config = dict(
    num_hidden_layers=11,
    hidden_size=96,
    num_attention_heads=3,
    num_key_value_heads=3,
    head_dim=32,
    intermediate_size=256,
    vocab_size=2048,
    hidden_act='swiglu',
    norm='rmsnorm',
    norm_place='pre',
    norm_eps=1e-05,
    positions='rope',
    rope_theta=24800.0,
    rope_fraction=1.0,
    qk_norm=False,
    attn_scale=0.177,
    bias='none',
    tie_word_embeddings=False,
    parallel_block=False,
    init='normal',
    init_std_qkv=0.0484,
    init_std_o=0.0,
    init_std_up=0.0484,
    init_std_down=0.0,
    optimizer='soap_variant',
    learning_rate=0.0055,
    beta1=0.95,
    beta2=0.95,
    weight_decay=0.036,
    lr_head=0.00642,
    warmup_steps=200,
    schedule='wsd',
    decay_fraction=0.809,
    decay_shape='linear',
    final_lr_fraction=0.0,
    batch_tokens=[16384, 32768],
    max_seq_len=128,
    doc_mask=False,
    train_tokens=149600000,
    max_steps=6520,
    dataset='wikipedia_en',
)
Each number is 500 + 25 x the weight over the matrix's rms, rounded and kept within 0 to 999. Layers, rows and columns count from 0. Numbers have three digits each.

# q: layer 4 attention query, 96x96, rms 0.196, rows 50-86, columns 0-95
# k: layer 4 attention key, 96x96, rms 0.208, rows 50-86, columns 0-95
# v: layer 4 attention value, 96x96, rms 0.179, rows 32-63, columns 0-95
# o: layer 4 attention output (transposed), 96x96, rms 0.157, rows 32-63, columns 0-95
q50:494467533475479493528577488501488489547525520515513513475496495468467513518489507465473482500536479512487508503505512491487513521510484488484522474480436490473516506501484471529497477464500515483537515491495472517498493516450519455504460496506491494512499456535522456509504522541497507528
k50:530490491510486513521485464458516502472500519468502571468516501429470500521502542523499506527503467460485536468563488487559525504491477550508511460479460507519462482525492532473510521509516489466465573535487516471547522485534480472489478450533495586558537489449527508502455543491503499519
q51:493529513525526476497486498500499480541537516514509503457507487518521521516530471490507509475513510514472515471513491489485468503496513545463542513498467471496491475487502516490507453467482488510497557455472501487471493528483492540506510508508517483503545496481479544504445536525530505480
k51:476454444450465499471462508544546532458510476513489484469523498490519485478525471526492462523503471518501510449489440494484504470517517512475507503499467429541481475513536491475513505516468495492482488511453466503477506465502526548497463517507459493482477530515504479472535511482472481506
q52:488501483524526465531501510518508481485455530467513504508511494499527505533502477482503524467499517505504489547517482521540508521484501523486441492494506484510478506535497492471539503495512494482491499504504485431514461497535489503498559457502491526492481472518500492503517507519517462495
k52:480494467504510466504445494500482489523477541527523472548487472512492485554489457468499492496515519516528509494469479483500498496487522560491482491555469537501531509550547506518490514504534531519534544479530518494444503469496527460501540513533554518463513506523558517499467554559487470513
q53:515497463486506438574459482495481547498511507488480464503492531493535467535529485485519544494492520500490486441483490526474514485499508502528470475523521531511499540501503502502543520460475482510478482547527482538525509480494482429491451494535513503486466521521533507468497492476512561477
k53:521565512539499476493460477456464452545509474509505449501509518509522484488511460499489567476488517487489521516504488501518452463445481500520495497552489503491541514510527464475490467468491504509530449499510538476466490535502500513527537526488503481535505471488498525492519556486492498524
q54:483503515493526506530498524484525484508510495471500511494489511464498497515481518482523519513483506493493510503536519520477457510479523499481514548498492495538486477472504470490532489501485455517527493461457521528490530478523511527529513503510539502481533461482477490478486489481484525487
k54:488442509528509500522552500524524484496496457494468498480541510475515506519515458502526509493496521511516453495554525516471490525540532527498593513466485486559451447479494417498518473506501479496512478493474453528502511435543484517478490520504437539454546504485443485465514553487451518473
q55:477446496509553466525535499533493515460491494493507488466522576509517514502519547522532466539495511475498510502503509474512440472502562500475512493514505475494500501477514551474513484507487491480479466486485485528494492482513529503566525505471480477466497493520527465534516493511498500488
k55:553489546526522527484503488514481474438504498496488495497480445488516476512492532494497527526498513478489517478506545512468501577505476545509495515513490520518502522530549536471526478541510458525524478506488475490481479499506530491518547522509502487498527505507495518490506472479515508530
q56:502493487448481492502524482489462476475485538472446464532483501479458521549509500477482487499505513476496506507473468452512497536487468472495539532516522530476498513498535501428480570494528533490486501490512475479542504490505503512507449495517534508483530495523514486488484444492490532459
k56:483501484510487489478519520502527489532465510504504510482455525480507550489511543507493499545527537528538502510518514503481524526504518490513495513486470489487471489533510472528478483511535483509465502468490450490511466505536512491444506556520478519529456541475485500531517502457482502521
q57:494466456535452493518480471469505510497506512503497468505537506508530521511507543479478488539501522491532510517525522514547530562493473449449463486447512511529513539503438510498500535466510510503477513499462498500465511469457482507454516540490447512532516546513484527507552487518487538516
k57:509532495466488489496462474493521501498510495498509474534482567493506499517480482486507484545502529504474493469474562461499502468459542515519505484509516496512470476481491502463510526510502483459549487508468478526473473523503497481489484500545526529506523461508477477515475468516495459539
q58:484497514441489493525571493446479476499540480496487533519499494447546519487473440490476488471523529502497514490493515528481489454491502468512529505526445488496476517550482489516475502500508515473502471521475517508501485450496462517502490475502501489534495514470469454516441477519544500481
k58:489490474497516491493465550495474510533485519499491505495563495512464501470516486474468480515457476490508466495492482497515474503474464512497488511502481530523485526518498525519516511473502508517517498443523511505531490454506529510499457424496509474533432465521497511499531484486490505505
q59:528538500550483453472553532495524471508502515498479494481506489515529476469526541516458503498492510530478535538496508472505502488503518500452478482535477532523495525507472490505484532548479512485511493514524524550519479511549521554513552473457477514525490517487525556515533461534449488488
k59:498503536493490513526547533493502539437539515452525462481495488486496549479501484511568515493490508546515516491481549501525499486515516476538513489465510500507535463508494458513491532507514460473543514472457482506513513502463534483475544472482461482498518467482513516476507484524510506449
q60:479572514467470496515502506516541502495519493481547447461464519529469502516505530493472492538523512522471560527462534503440499531454522466499478427502539449505523515468515501480492458526534498518524513460489477494462578513480527480479460544479492498504455523484494465523461529496485506513
k60:539453552461526521497508454505475465532536511501498499514491508474511511520531490501530437473548454480442510503460521519488519509471489489525466489454516497505505533456535477564504471445562499520561471491509501522503497494487522543461530527552508485519493484521491457507533487505503483502
q61:501494493497531547501484485496501500455456445507533504519496487475524507558532489445501451472523474511517512543532546472517492515527489509503473535519490490505500489495506482528495538481492538460514495501509502536534565440515519468543504480517465527498472551486514485482489509469469483531
k61:544497519524492492493452517451512535514524472478507496506495513469461481502492479457457506525508502550512487492471452527466544543491526501490490504483531527522532554516502507490494480511522517496505463510509509568480507493534491510538525504484513478501465551499528519545484498504489499478
q62:472479510479517501522492546497497486491460462478471493477545494490487500537511507514466490518512504488494525465475511485516552465509488433514518467520508505505523494486477448538471541493510462497507529467491479494501499547478536462492525492513501527493491480552510492485490505451499509533
k62:496548513499509489485481484491484491489458498532533478486503509514485520524488512488534477474505507533478469547498481495512479531531461478512486510471484470513505541493519498428481505516520486533522527499531517492490488517483494552505500487566475500502499510439495496491492499498551484506
q63:526490494506530515479482498502487467478515496480477495536476498523503461476589496488506498425474484490509490496518502511460476527487462433503532504517539489503466497468493507535494472490473476487555450503467491508494524522496561520512559489462500541485489464467499465499546521483507518452
k63:518512489514540476470519488501457484491506538515543532504466536543526481490512507448518509488490462533527501467510504541528517517493516523489478526529517513490518524512532488493499519470531461480469495494551452485517512509484456502541558455496546465510550511443496489514479459470461494501
v32:485496486529470517438527542528517521462493495478483501538516492480455493523505492499473483479481539462495471512505525472470502492447490474501499513505517484511453508494501487505523547466509486525502513520515515506511531479476482537521486460527521508528470517512504532506475505493498514516
o32:481489500547504484531515504522458503490502524512503488443472505503535463545518498564526525497476463499487498502505499531490481490483525475504512531509457477514501529523540514504541467536473488498482466480515467500492463519546514492513489489502532514518475497497514455467509480542515502487
v33:532498501552466504495542495483508500455493463491559457491484499499507526528519503448499516522543512513499523520492507522489473501445474526518503490515477510516499489516539476491504523514514491478495510514534477452496522536531489478465476546492487504523506530454481506554544567484508532519
o33:465531518489506469492492530510538466489511553500493465514512505505488486519544492518481509531511477525510542488467490523503477507459512500503544530509484527510507531464488449443477482508501494531522503501470479508470462499483476526492469501487493471482508546536505500488463496490530497540
v34:464486517514485554458524526495500511476519473478524496501504496464457507543564505504482507474468466536502519499486557491533518516474510470507490537524527527504506516473504500545518505459537489488456455471523492526529486501498495500491471493528562492494483580512460473559532554497532503478
o34:459499528524484485551470481530505481545535534481489470501524497481445491500471493529482492527519465510473487425509488467508503524481503553467493483508510479498480507540524513521530479505467502515483504490447482480520435531517524496456521437512538482500490483488463456526472467523575493550
v35:514548537497535521498546458545489486533498515532488521501477510532514508503510500479551495554489476478507482493572511576487529479519478498527500479500507483440463512492499496447473470496511489462487512508483537516503518521489509460544490446486500500478505504496503492521535485481462553511
o35:488479494489508509451475511491487463521469494447493489487491505520529476494470501501499522492526495538471483499513500502526499505507478496520564507474504465463507490485487523445465507474536477553483485431477449527558521435464496490487511502511523490496471443536536505545483479455501494523
v36:464529489584488494505495496483486436528514521527537475564480516520511505506477489512453496496509512486502502501511489505491475439497469528489531507497466504527524494513452484472497480480532524492441505494498572483491544486486504572491478501470502475509519539483495511504528481533481545489
o36:506506475462524478505517531517484519472486509496474542446489485510523490534528558455499490526533457503502556484543493501499527545521499506496524503476432496429498500453509480536519502533514534524455476475481502516471493497470511481564495526473520494512497529515526513481473510453492497530
v37:495533488464498483529581501525503513481502510467505508507470489494513493534501492488496501500473483500484500461455454478481505475529482505500521521517484496504528516462482512508501502520495483472461502476499468492434499503491446492473487499491471546496467493499519497469443510473460479519
o37:498502481538518460523503556510534517504546475460507489516471482508484508545491489536519494508506510505496493481464485455486473501472497511526487518491517525523559523475481501527512541498482498518486539503484518502541548536533510468496527527485478473501492491474545516541526525529471497486
v38:486516503486473491536460514514561469513472517519480482487503447447543482500482495510546510535468517534451457525516448465469505501464520500494451492484518521431513512513512536478524527506489479521501516497474503460520532545524470480432513479519491481518496470502495502460508501527494484486
o38:521538473440529536525491510507496519506489519502511481520477475502479527463497489487484520487498523511515493495489541475458476517485523426535485509539515498447505471526519486519506503480491494481538506509536461496502547504507490558461531466494517481507460491445540498508499537477451516482
v39:512481536492502474469498488505508463534479507535529514488527495497526492452497550505504487473515480487500479508483523551477486493480474475506474530504486491543508522500514500489509512454517520514502553514473529531528505480517471466470547525556516490490508492478486532493460435496510520504
o39:468498484481448488459508479439518537506511459558547524488506487483508503495519493469513558522504519518508510478528496519541468475502499495479563492515483458500491513471486514533496480486515504525481480537509479479436517499501490511502484516482488468567494531508436500472522509498498482485
v40:521514480444519522463476507485487525489466472499486536537475509501505539505517479489518464493513514466511464465482482497524537518551487493483467501506518490526490512476470516505444511495464496492485528502502507541533516498481480519541518463491470469524545470465483468530482531510470527529
o40:501455504539520556513455508507482496545465517514436514489540470530493488477470466490500532497516492470491532504506464536531497468509545515540542519477506521552526487482490543471528516462522479511481476504514493501505494453543524470521484516523488508513500517504515512512497499497510498460
v41:518515493503495464493531490490474460502497479459506478507557511514505513503509509488505434522489460456526521459490525530526520485479528474451511491556494497495483515481435478530472496514472519507519492483480493562489527522513479520461485479504511519500527492517499472472478505476485500455
o41:448481503533499453493483493527505492522509529462492517485474509467480473496503526502509520500534560471500501489514529474538514480531512516449517508474477555497517469478487487482498481461489541480518506477507473456496481518551506454481523509490496530511508485523483523515509536500498515475
v42:528514491475487483463445494526505495493459473500509507513529495484459506496507509511487537486483504512507499485502493509470514485497499537528505546487456518480451558510491545480468479471449525514480506475487465525471510513502517511512536495457533513458491492518548499497472517488457492528
o42:518451447565522535519511517529523488501519468514498478501506506508515478503506527505476502530509490495498422508486497531486469481479503482469532472452496498510479486480477484469499503524525484480496524546525488523520511534499492476475512517530500525527459501501533490529554501471539501507
v43:478497480508488492498558506463486519461512475496484507520517502519451473452491503484484535516503502519462482482518495468497537496479502488500471477475549503509485517478484497450518515471487463495503533469469536542460508494476532464480497459532484515532538492526458481506493521508456466490
o43:490507517510480473477458478524516515506479529515490481476473484465496465477537484490503504463466531497521458522458488520456486466539527473536536482488479493500503486505505517505497514478473490520471424477476515504527487564545476487549529462493565534466465511473510480491525480515531477516
v44:494499512469499519484496555457511535519516500449477527557487501467510539534488522495496503500494488526452533521485522483529494530458479496509478497463473497507475525486507499499515478476462491485522574486503483537524502513485534502474467526479496514472484524477498527508505536466494494501
o44:505462508507491488553544478525519510549505506508470490501488495466492505551523512493488504531493495504502532488487500497556566499495528512544501467473548494502523508513542504506499491510468458520537495494523517542526497549476517485481520494500508554491466515516501468506453507526526568504
v45:503525520522493501516490519531506525501511477450476455475526497473541549523566504516496549530495523483539465472500516512462516521557457491486500466493448478493537485510512543492486511520494516469511540525485501491472515506559500499518472524484523526505523490479481487448485472494480436533
o45:500495509497555535478486560506521469535534503461488490492465464477497523516464529510538491501529483503504496510486510485461504468489535476486483496527435489526500534518507440493454465475514496486535506508494485493502581477502549490496464501479496481510453514497475512466567473518505487446
v46:517468555501533495482508482477484514562520501476467505510511543507481462501475485484460468500500493497455504468518525486475502523511517485487469476518524536536461484478465519506502522481526471500510468504515532551512500476462515519512464527511509496491480477516458534478522522520462505521
o46:511499541498457501491514492486479530529494534480481524499543527467513498527487517491518513504494479463527483477511468506485517520521502524518514502509513489521469503528557504515473488494473513493498458508534559497594492462484520491519553456481506491487518494498495549516491476474509507497
v47:501496501510455467465481477521495485515505502527497564495469481517489494532488484556512524484480494496526496514516459515528541538464478548473497531536513483527495496486491490469500475485503514469513537511508535496502483493526484547506531476513553535506485496561508458514468514515457534494
o47:502457491512484493516474475508490518455471483445487506502493531490492493514476478491485493502524523473463480514498507527477473495469473473522518503491471460516516458459554476534488488460475520517469540533472447508494469516492512492548499542510462470523477513512526470513512475508526492481
v48:515439515512510529529559526504495504526512501501483477509515482460547519490541501501483506468494477533560507503508482463480559507493511525504473524491494497495489502515474516533492474509505487487499478501526512512531499487501499518486521542527522532531489499430496516485532457542476491505
o48:542499497507507508503498501487518530511518486470539554476533489482486511506519515480503534463472510513456508485521480467463513491526542498461443494503470490509498493518512540468505465488489506502519506489487505488551504507495545518488503509512511472528486544518466526527480484484495508507
v49:486491476487490474521492490517490493531456503540525502466491517488490509496489499500507489543505464511491527474503533488519469488466524527502470473514504522475479481537481462522457504481512481485463522531476532491470493508463474497515501440466528499431499445498495562504527514506468516531
o49:490523492498514509515478488521482477505457467468456496506466516524484486495514509517490525499484496485551444499529520488481505471494500471496538526551514563470476549459510526475508509514519516530484532482516500520516488465467494516499538522502472550507474498526486527507507459474504507519
v50:508490484460542482496509461446503434464499515504515518507546502508491486523495493513510519490539501491515518508514460461481511498522498458448500497448492477487530524491536507487479510515522492493556472517487479458492516483479498503493502477469518487499505550497490462436496510479490481488
o50:495502509485530507505504514524472507475484468510454562535480528512496507500558476491498520493467481454505452523511519493524507446500459534510474484510513494451535486524511498532453483521535485459512461512510503482487511497530458499505476517519536437492517521471480510514481543511506522472
v51:512464485466478504519493486448458455505478542519504499542536495488505491493526491539516506480506478504524486476505491538500513480523524501546489551468506479503520482466443471496491511537571501515520492451492529466497464533488534543492508490535518512519510532530523500513471503472477511538
o51:503485503488535505514459503511505482466481495483503565483499473541506501490485486481503491503521523529483462505547484503507472492540458505518470457511494496509512461515464493520537472499492517565499512484488494486496479488505485474518463464505509486474514525492496540544537582473532506528
v52:492499509501506471536481459459474459475478551487512486520466479455493517469501539475467489498481508507530492500524511493514502516530510458505516479496554482503484512525525518483493492525517530433505474483459489491469476500524489496522513470443463583479521480491491490524468484516490495473
o52:500481484515511499475468482517524449471521509509476486520548462524500487513517506511497486470494541483499478511483518473514491503494485517493505495541500457536525495532497535508489504526476471527554488476491499511468523495493510509533501569508495516515524489523506549491520495529461503472
v53:500494511495476506460539539448540527536502481482522474526535523482482533479523554499503499465525502502468496546537448457523448492487487514516478497500538504442488527515508448489506491490491488511493470508490524490496557470499466440509478522502484489510520468492469529546455468514472527518
o53:504534464533506447522561501501540493527477508499490478462526486522503522494521459535495540469502468497476491551489493451493478477496528435504560519532494497499525520518525540473509505489503535487484443450490486532476484482481487512479485505507511527534509551464432459470499516535493494507
v54:498508519468519477511539519506519497486477494499487502528504467488550522526517527479518539457498520511488508546458516454499497529454474451501526498512466496457514467535502509488448468524458517531479512566519510520439489478537523510497464510453487466493466512509512516491487577537506492477
o54:503473481520553527530538457543498519505489486479517496521484517505486487534520551479497531506504469499496508527445566506505481516549477485507495531451542523490464546491527507509493506481539447490512451512487522510510555524530511507473504567488469487493524520548473507513514489528506520507
v55:514498536541522496496471496452521517541472470479556558489513503477530507494499493492519498462481529529537523471525493525491491528499512516532515460491503502498529531517553512479477468523508491512458441455485508511458498512532469485565508542516519492481553488509479483471489507525502497532
o55:496450485474457544478490495505490515493549491522496463498541507493444498450444504462465512452573500510439488548516487473502501502500504510498561507485466503545519495503465446529486489492506500457509531465500541471523512460438468490500494482515530471517509550497508562521503464505512473502
v56:529500495486487546492543519460501501483485492484489528521470534497482463475523470505536524495509526482496507534509507534509491490547521502505495534487494494518501522504495487494556477487505495541474503531496503482477498481542479495494487434526501487472496501475500521480509495563505488484
o56:472556506513466535465527471479509480520486550503512514534489512475536506529485453480522497481501498536481480524508496490504508517484494505511516537487485479503469493547469507510542551518509508502483514456495519513499478568509490491502504484506491469523442516474519487500518533484522510516
v57:554503498489525468498472571475484485520455500504497478485521463491491504501470550483505479526492534493480489499472536509466541536518484510504514478479526459507510496528469484494474527511537504483471517516494496483500461512494514495491486515482505485492540492473507477463482489476494499461
o57:477486493540538549500486470559519504486501451510527545480511500513528490441473539478472504471484558499545511539523469505497525518475519500523510505514489515511494569513494472480482502488498488525535462513496499441499527467478519507494494481474495509532475521534476529475501531487508496493
v58:440469533497537523464487502485501535496480455463514508504513517494495515478500485472487507510481446492482506506541480501510477498456487520535518488497495507534520573491523488470534530518494509464500474516512523522508501505528513530451555443519531479487499473513477511500487446470491493487
o58:497522530505469461534471538500508489503518498512507464476497532509495462478538461509496499505504495536507510490539498445516551497493513478477569475512491513549505462505502525517494473519485488448498497532501517504479492529512483519476473496490497442530497495503491453508500465517468513508
v59:542542506508498562532490471531513520492489505509528465489558500477501551493475481507505517480525518476497479532482497488501511506508501477412498486506541493509491506501495514523472481486435503458490505496531509494492500513488489519500503468525483489489492537457500481518531504481525531524
o59:470517487478527499453499488496491497530503492503442501491544531513492511479515514517459522517532490517523507478514454482504478496495507499491458522487494484499487469489512505465505523524555441522531504512529467515495510503504500475533478507502527501485490494462481477487463475537486495446
v60:490492509525478487489497472512492496517499475536537490487527475489509534508502468475491490505490513510473519488529520511478506452529493526488474513522521529523544524469528521523524465459505439539521491504482484523501524464452508460495516472495529505501528495521496536466492573503481525469
o60:505492496506453518515481476496471513536490528534494495530488495451489495496488507502488505534511482505478526500475472481480485509515450513481526442511483537493541499502496481502467496544505499485482469469525480488524458490492479525534519470493465490483443502474512499513509518470467481496
v61:505501483523477515448524505514487532448469521460452510489517500489464528494485497510534493532499505516491525497466501536517453483505425468475494488491535464498513477491484474495500494497537478520454488495497465486471524474492504510473482506478498513500537465524499467481520515465488481509
o61:477538522498480445512499494477466445463511492498468489466458540499485505485463535484512471521500488504513483536509497503476504505514509501493482489517517536523552507491485485506472537486505472483471521470481505500464495506532489465495529496483514538493463482520517495511467562500516491475
v62:485513510476517525528530520504510515515523557490503498486509488523537494530488461542518518472530535550509478459468525470467509478471474481449501453520447437529504482483485518505504529456478527517501475488517485537531510522464474486467477492474516525507491522518517535481512448537525503493
o62:492462529463493507525557515518472570459510513514519539514477483461466520517498553485518500479485471518527508453550480493536488498507521519520435519489473477490467492481499522531442537475472485513509510497506502521527532484540485501516493539491522533512484472463469507497476520513510473505
v63:522490480418490501540494547490528493476487455504508526490500492509504496527491492513451509496482499506476498484540483502513489458434512523496498517524504530482493484520537494498508516489496496456479528577505499500491534460496498491490496483514531513474494488481541531479471508461503471486
o63:425525477532501518524506512489550491489495486451511480468479526512496527504530472541507483498522482481497516514479499511491532474481489481505554528523536512458499523492536529478525497542508513477525531500523445499522495556548504556531485527480444501498447507491531470494505457526490501524
q64:472414483501513514507520537474486516471489518480545504505489510487478525494487487487466488494531521500461513508513490445517485482478498443490496501498505538539493473461464515507508516518484498501474518555509497487473519511523517460468440472532514523493537511509484492487466516514488541533
k64:518530493503531468504504509522483441508498491553497510508506475477526494483510496503485489485456512477504488489489486485509495491517527472496519493467530507505478476530587508504477507486508450520518501490511484497479493513533473497510520537494470511537491482493499491503492528500521544459
q65:468463501560497490525523500501477507534534465502495506513534498477495478512465501487491484475509545516490456564492464515505520502562529470513510527470515491486486496488491491509544509498472497489497448497486469531507463494482489548509441485483471509482473539518508455513464512541485519542
k65:491503510470556544498490503548509483511478500505474523537504483458491521521452492510484506502497461485494482472483464487486481498471518527500559522507512519499478509523512472506491499469506466537481548535531488486493507522577523479468486523556495527494523497512484498480469504511521500481
q66:510471555528521548485531476537506500464518512513516467488480494482540484478476539515536514491500492537478470469465499506497491480502490488505498480470481499525481496501486478510519439509535488515505520520487482485495461501560509518513487473544538528485507503504499464494527501520477503480
k66:509482524510485516534488528569504465473491476500494516488498468503499481474501515506486490532501506497482468508498474490507512495472518505544499500483484465495476497493545493474510469508526498489515455522491510507534511508522505509525518513532484500496482504485495507503541486490487536472
q67:487487521513483459536539520499486499526533489498544539531509504513522539532465483466487504476513546548514506478529500486540465498508477519504541508553506488485476505478465484535487508508450459506500521487491474529545505503486519509522473527498513475486528507526498485470482517537564556456
k67:506532517485549494479507523550510503522491506514515518502518478445466484514481491505494509474508495493496504431489485509488466485515501536482535486501512509513513518544463485473502535490485513510479511510483505468509460509539475504460513490517509534496501494492467527485483465517521499476
q68:501491503487510483481489509496511487470424571523499515519507482462487506509518469548534519514459488495500502463499476478501496434490464476482529503531501478483527471499482576518503483481537475517497533493511496471496481507534516456524504453482545521490533486523531525511463503485484466456
k68:471518490487512460530439502481475471472486489542539487510517495486509462540520464514523518448516504463501508500496519482479518486503464459503486510519476488501531536519490529512478526511505502500519463465503492490505484504502476512508567536497483466535503472488493498468515534504521514507
q69:453526473537480461503497522464524473591523497480466538528532517472477554480517519476509487513504531486509478545526475514542458523493457569490495517518526554484507471528486523491510510535485523511453480502541503516498452453445488451476543506531482528516551517473485535499478500486519540552
k69:556484436467506500503509463465443506473445529519472517516492459480496495507498498458502483546520555491534513458513533456513447504547516528474468532498460511464525517505489522485471502479517539512485503471476538492468470501514508460490487532487502500505530507526556550482486487501458491513
q70:498504479498495506537466465560485554483512505510492510522452503520489513488506476498517511478446492486499488501478500497522500488512471479521463454522476497519488538544508488518541498491476483471467525512491468491513481511542510536467490489501507513466494496491516492509460496551475491504
k70:516516501470545456493501494480457539459505479537543485486490471498480476499565459492492482499550512472532542571475508455537507516458449534533478516541510501493571557529491530538490566534504549475466492499508576519476453531470518533539564533461521467576470485479548473494535529517530466501
q71:497533504507452507452543499474550476500505464488490477543517481465462479485471507498516504514517473483496463522476490453498467451532495509434505483521507507497514508527520469503534526496480429479487500526517464462529483510469444473501493462509509525511472531492511503497491516495479476458
k71:503526535468506554462453533486475538475473470508488526476476540513494489474481518551494533510502491505553518480552538512499537536516478461518489517508499510527498508509536451467499512564435505507473478502497523469497460523526473471504457505445483499466517556496497517447481447461516473505
q72:523485490492509471486510463507476572498463481494490507540538497533464476510523527471520462515475503491571461476503507546515478598493501498496515497520545544470457494479477521532506527470557521535508505512467470496507454489488510471473466492500479494494551512483527532511512474475489492486
k72:472507476532528490488482459490558527468503498508537458486534530508485510501511530524535499504485505481479479545527551527489521523493488574507505516469501477525526479497506465515503458567524533497502520511496544510516516505503468528500535447495520472516491496531496473505561502519514556534
q73:514496538558550514455479476505496514545490498547527532544515522502500458507464495483492515502521522514520484545442535508499501537488519486487475494513469515535444483535497474483485508549535465503471520505476536437482551498523457489518506501517464476487509522511477456500492501455503489508
k73:505524453544511516537526518459490506492535509513471501490537484530493466519562483509471495537523478503479539496511505453495491514456485514515515513498559498479471475526530529516454549501513501439495501500456499463493494513524467513504523478508502529503506499553501523537524455490505517497
q74:520555449522500550488499540500530451505522491507504458512502539536513497488517471466513520494510480558504520541499483548482459540525531491481495485493522472490509482492532484544513512514500524475497495515511449556448516502499457456494498534463498500486462450478503449457510524508494522485
k74:515469488470507507484472530544475494509520505497463483500498566561500496477529509475530558511495515507519535494482515485521429469520442526486492485487489482520482485487527511524513453453431467478505478523466524557478501479510487452539515503487475511509462467481469501498512489521486448516
q75:544474478500510504536445513470491462527518478496488500528498494470517535491460476486526478523496489491492527481472491489489491478531538493471559454534501498550471490505533470474539499483467518460435530510531523516487485474429467497516468522495509536507494494502490517527521451518540472522
k75:532515481523522506432499495476466490502486501535489524509494482532515479495540495456477475516503527516519464496497474513502493523544506462532532508516490486455512518520452531495492458490478525453462517520530510523487488470490484490482460530503509471516445535521449477536515493512470456552
q76:522505508484503515481509509479513544535502472442544496483517474490507457522496541501492478511491526450474454495528476519486540537449473514489512522499471426537521491507560486500470518487525483460500539512493520481511480520524490488519521522448483478537526490477488550513536525469506509488
k76:476500488500505513482523468473513471523469500583494495453495506500546484533529510483507504518495506506515510509512542463498500516505421539492461502485441539501497467486470521477500525523506426508496562488562538479475502508485514527508527478513535542503505482502489521511544522509502501550
q77:491528482532452521510478480474462504557522524561493458497497479515515453439518534500500483486505478535507525486499447516503543512494505509483536510509498463497500539471433531516483519508510503497491500513509451470483494482472546498528526564526496505467497536537474482533485516473518489514
k77:443521526474498482504504554481501477508520499529518453470511513477528482481535504456533501484481520536490525433490511515495549491538506522509456503518517512514507521505514519541511506506480504464514483559457462487475497470516524510476492522535480529486506434480522505520502485548571512459
q78:543505491522523529520499524473465459462540476493530491508517518488458557472509587497490530533496498532526498529508491471515477450516497453522539560571509544516473530530496491492483499461502494540474502473532489451507516498525499534516514510546474484546501523510498558503507477484469513541
k78:507501477538505547531522508501509508456538543506498556484486534488463497488473509480519523552516488524489452482519499461491507482545569449495477498556511486471509517485449486492459492540498452515449492492515439506498519520489537478511490534480528489524506515553506476539487516498506492506
q79:550562467468489449448536526517492514510510487492502509484503456455521446486496452494504549495497569498494486501548501503491474462504522504515495508472482518501532491481551491467524509517513522501476473482503529492525520475523517517557489523485486511497461508503501473525476469547485511509
k79:546514494460483515517513484483511463503530541478454540533523484470474463508536457506463502488489538515517466526522548526487500454523480517443531451479513525460472508526507492532499471501462518481497532460496480511507475497459532496509441482522512477505539473520501527459499489490515460482
q80:509462481512514515472507469474495484504488479508505528490502505476463497504532512503479504548508499466518534524494496524564520524505449512485511532474508493465509480507463513467536511536500475484504531476504523479524495509492518483487511494512503481505542530464524549489485484484512492497
k80:491526505497491529524521516518547480495510541494529497502516475527499523527513538499510481471494472489504511506487519500502498468528550560469500492487525514477459488495494495462505491455504488521528488510463499541474511480529490498495489514516478483460492534517503501481495503557520488436
q81:528481468497491516491516480496498537490440475479488485499499495474535475483506546456483502515509475498502468527535514461511497497502454509519489535489538513487513509490478536487473508504525532429506463545542513489428534516499476499521520477513486546528513490486496506525524538475485457483
k81:502522525499469502515461487490493490468540494512521487498519498558493486480498498492449508502478503525505483510506500489486507504518502536512459507440509496492498474471494488491469495501466514521526492521523504515485511498479473497543496476518487502481509495495515506494506503541525510488
q82:475523507485522470509492484506554474469488524483502492506519484459514505500518520520550538441492493473491496450512510454492455488481475495495506501511535518484485490488487526518501529435477487499504523499520514467468443535551476480512529500512487508524545505526515490550554522493513508498
k82:560522536529470519486449509497465501416488493523526479484496493516500478482463503480481487511527474516501488530474500541479522534511483426525476490483482451502513524502532472497453474533498476533491447496478486499517510502440525544525510500534525519531503490494470511469516482556483461518
q83:524518498515466508539523536485482484457480526527459510485488512534519501475539502459509476496514491509478464532503509505500541489480538511543471551471504475442482509498543498511492508541518537459487436517527482535491516547485533484513529545488543496488480508510507495493490497498484475504
k83:514494549489494447499510461511514425479508489519502520471456527554516483509541481470502490462497549515499480501501509543509480494475467524507461512505510509529499485492500496524467515518479517495560487512513551520494467483529517476512558542497476476533491474505524473489523519512538509470
q84:506485478501515501512519499496486488511508480499489485525514486492463520512496490495477530536489488492508508459514496498492495505539507483506475517541528541476473482536488520492487539520517528512501480501529479533485503505478479489490559474506471512510482509512500538468514452456472462547
k84:566486498525536477505489472458471513481490555523523486501522510472511505534521462483482520512527502452490524480506537488519507498511483508583508528495509498465504520498476529566458526505499506536513516529512499465499504487480516555538470499469543473530483533537526513500546517500456484486
q85:523483497478451512545505506475474471486484490516480503440511552477522537505527498488510504464469487455543526534505494528508487563447512452515460516506498481489509518494474482466479547477446486439538504522512485522512521511513514488492539512498488488497491479499498519502442511519519499507
k85:510513540498490507510476468547532460495479499526512510502483502499499532495521484527488487483451448486517474502449518480511518475454488520511520557495514485463534488518522471483494532520567490473509493506495482484498503528458497528518504486539524479463520520512502488513494490517547493507
q86:553513482527529490501483481434474486496509497515510487463478485481516483528551509481475506522502500435531516492507544522507530515502513482497458524491506505485531541513504509484492535490524545499547509522544518497514492519489512473498523538501513497533437495518533517480535502459517451496
k86:500518488471508528544514515494492467528479515495489520478493472532530504478512473494482489508513491514464504542482468519477513472491470455522451480506497493499502516505498547470501501442496509515504490445493477523530526533505493499546500476528507544506475500492516519453500480527500487492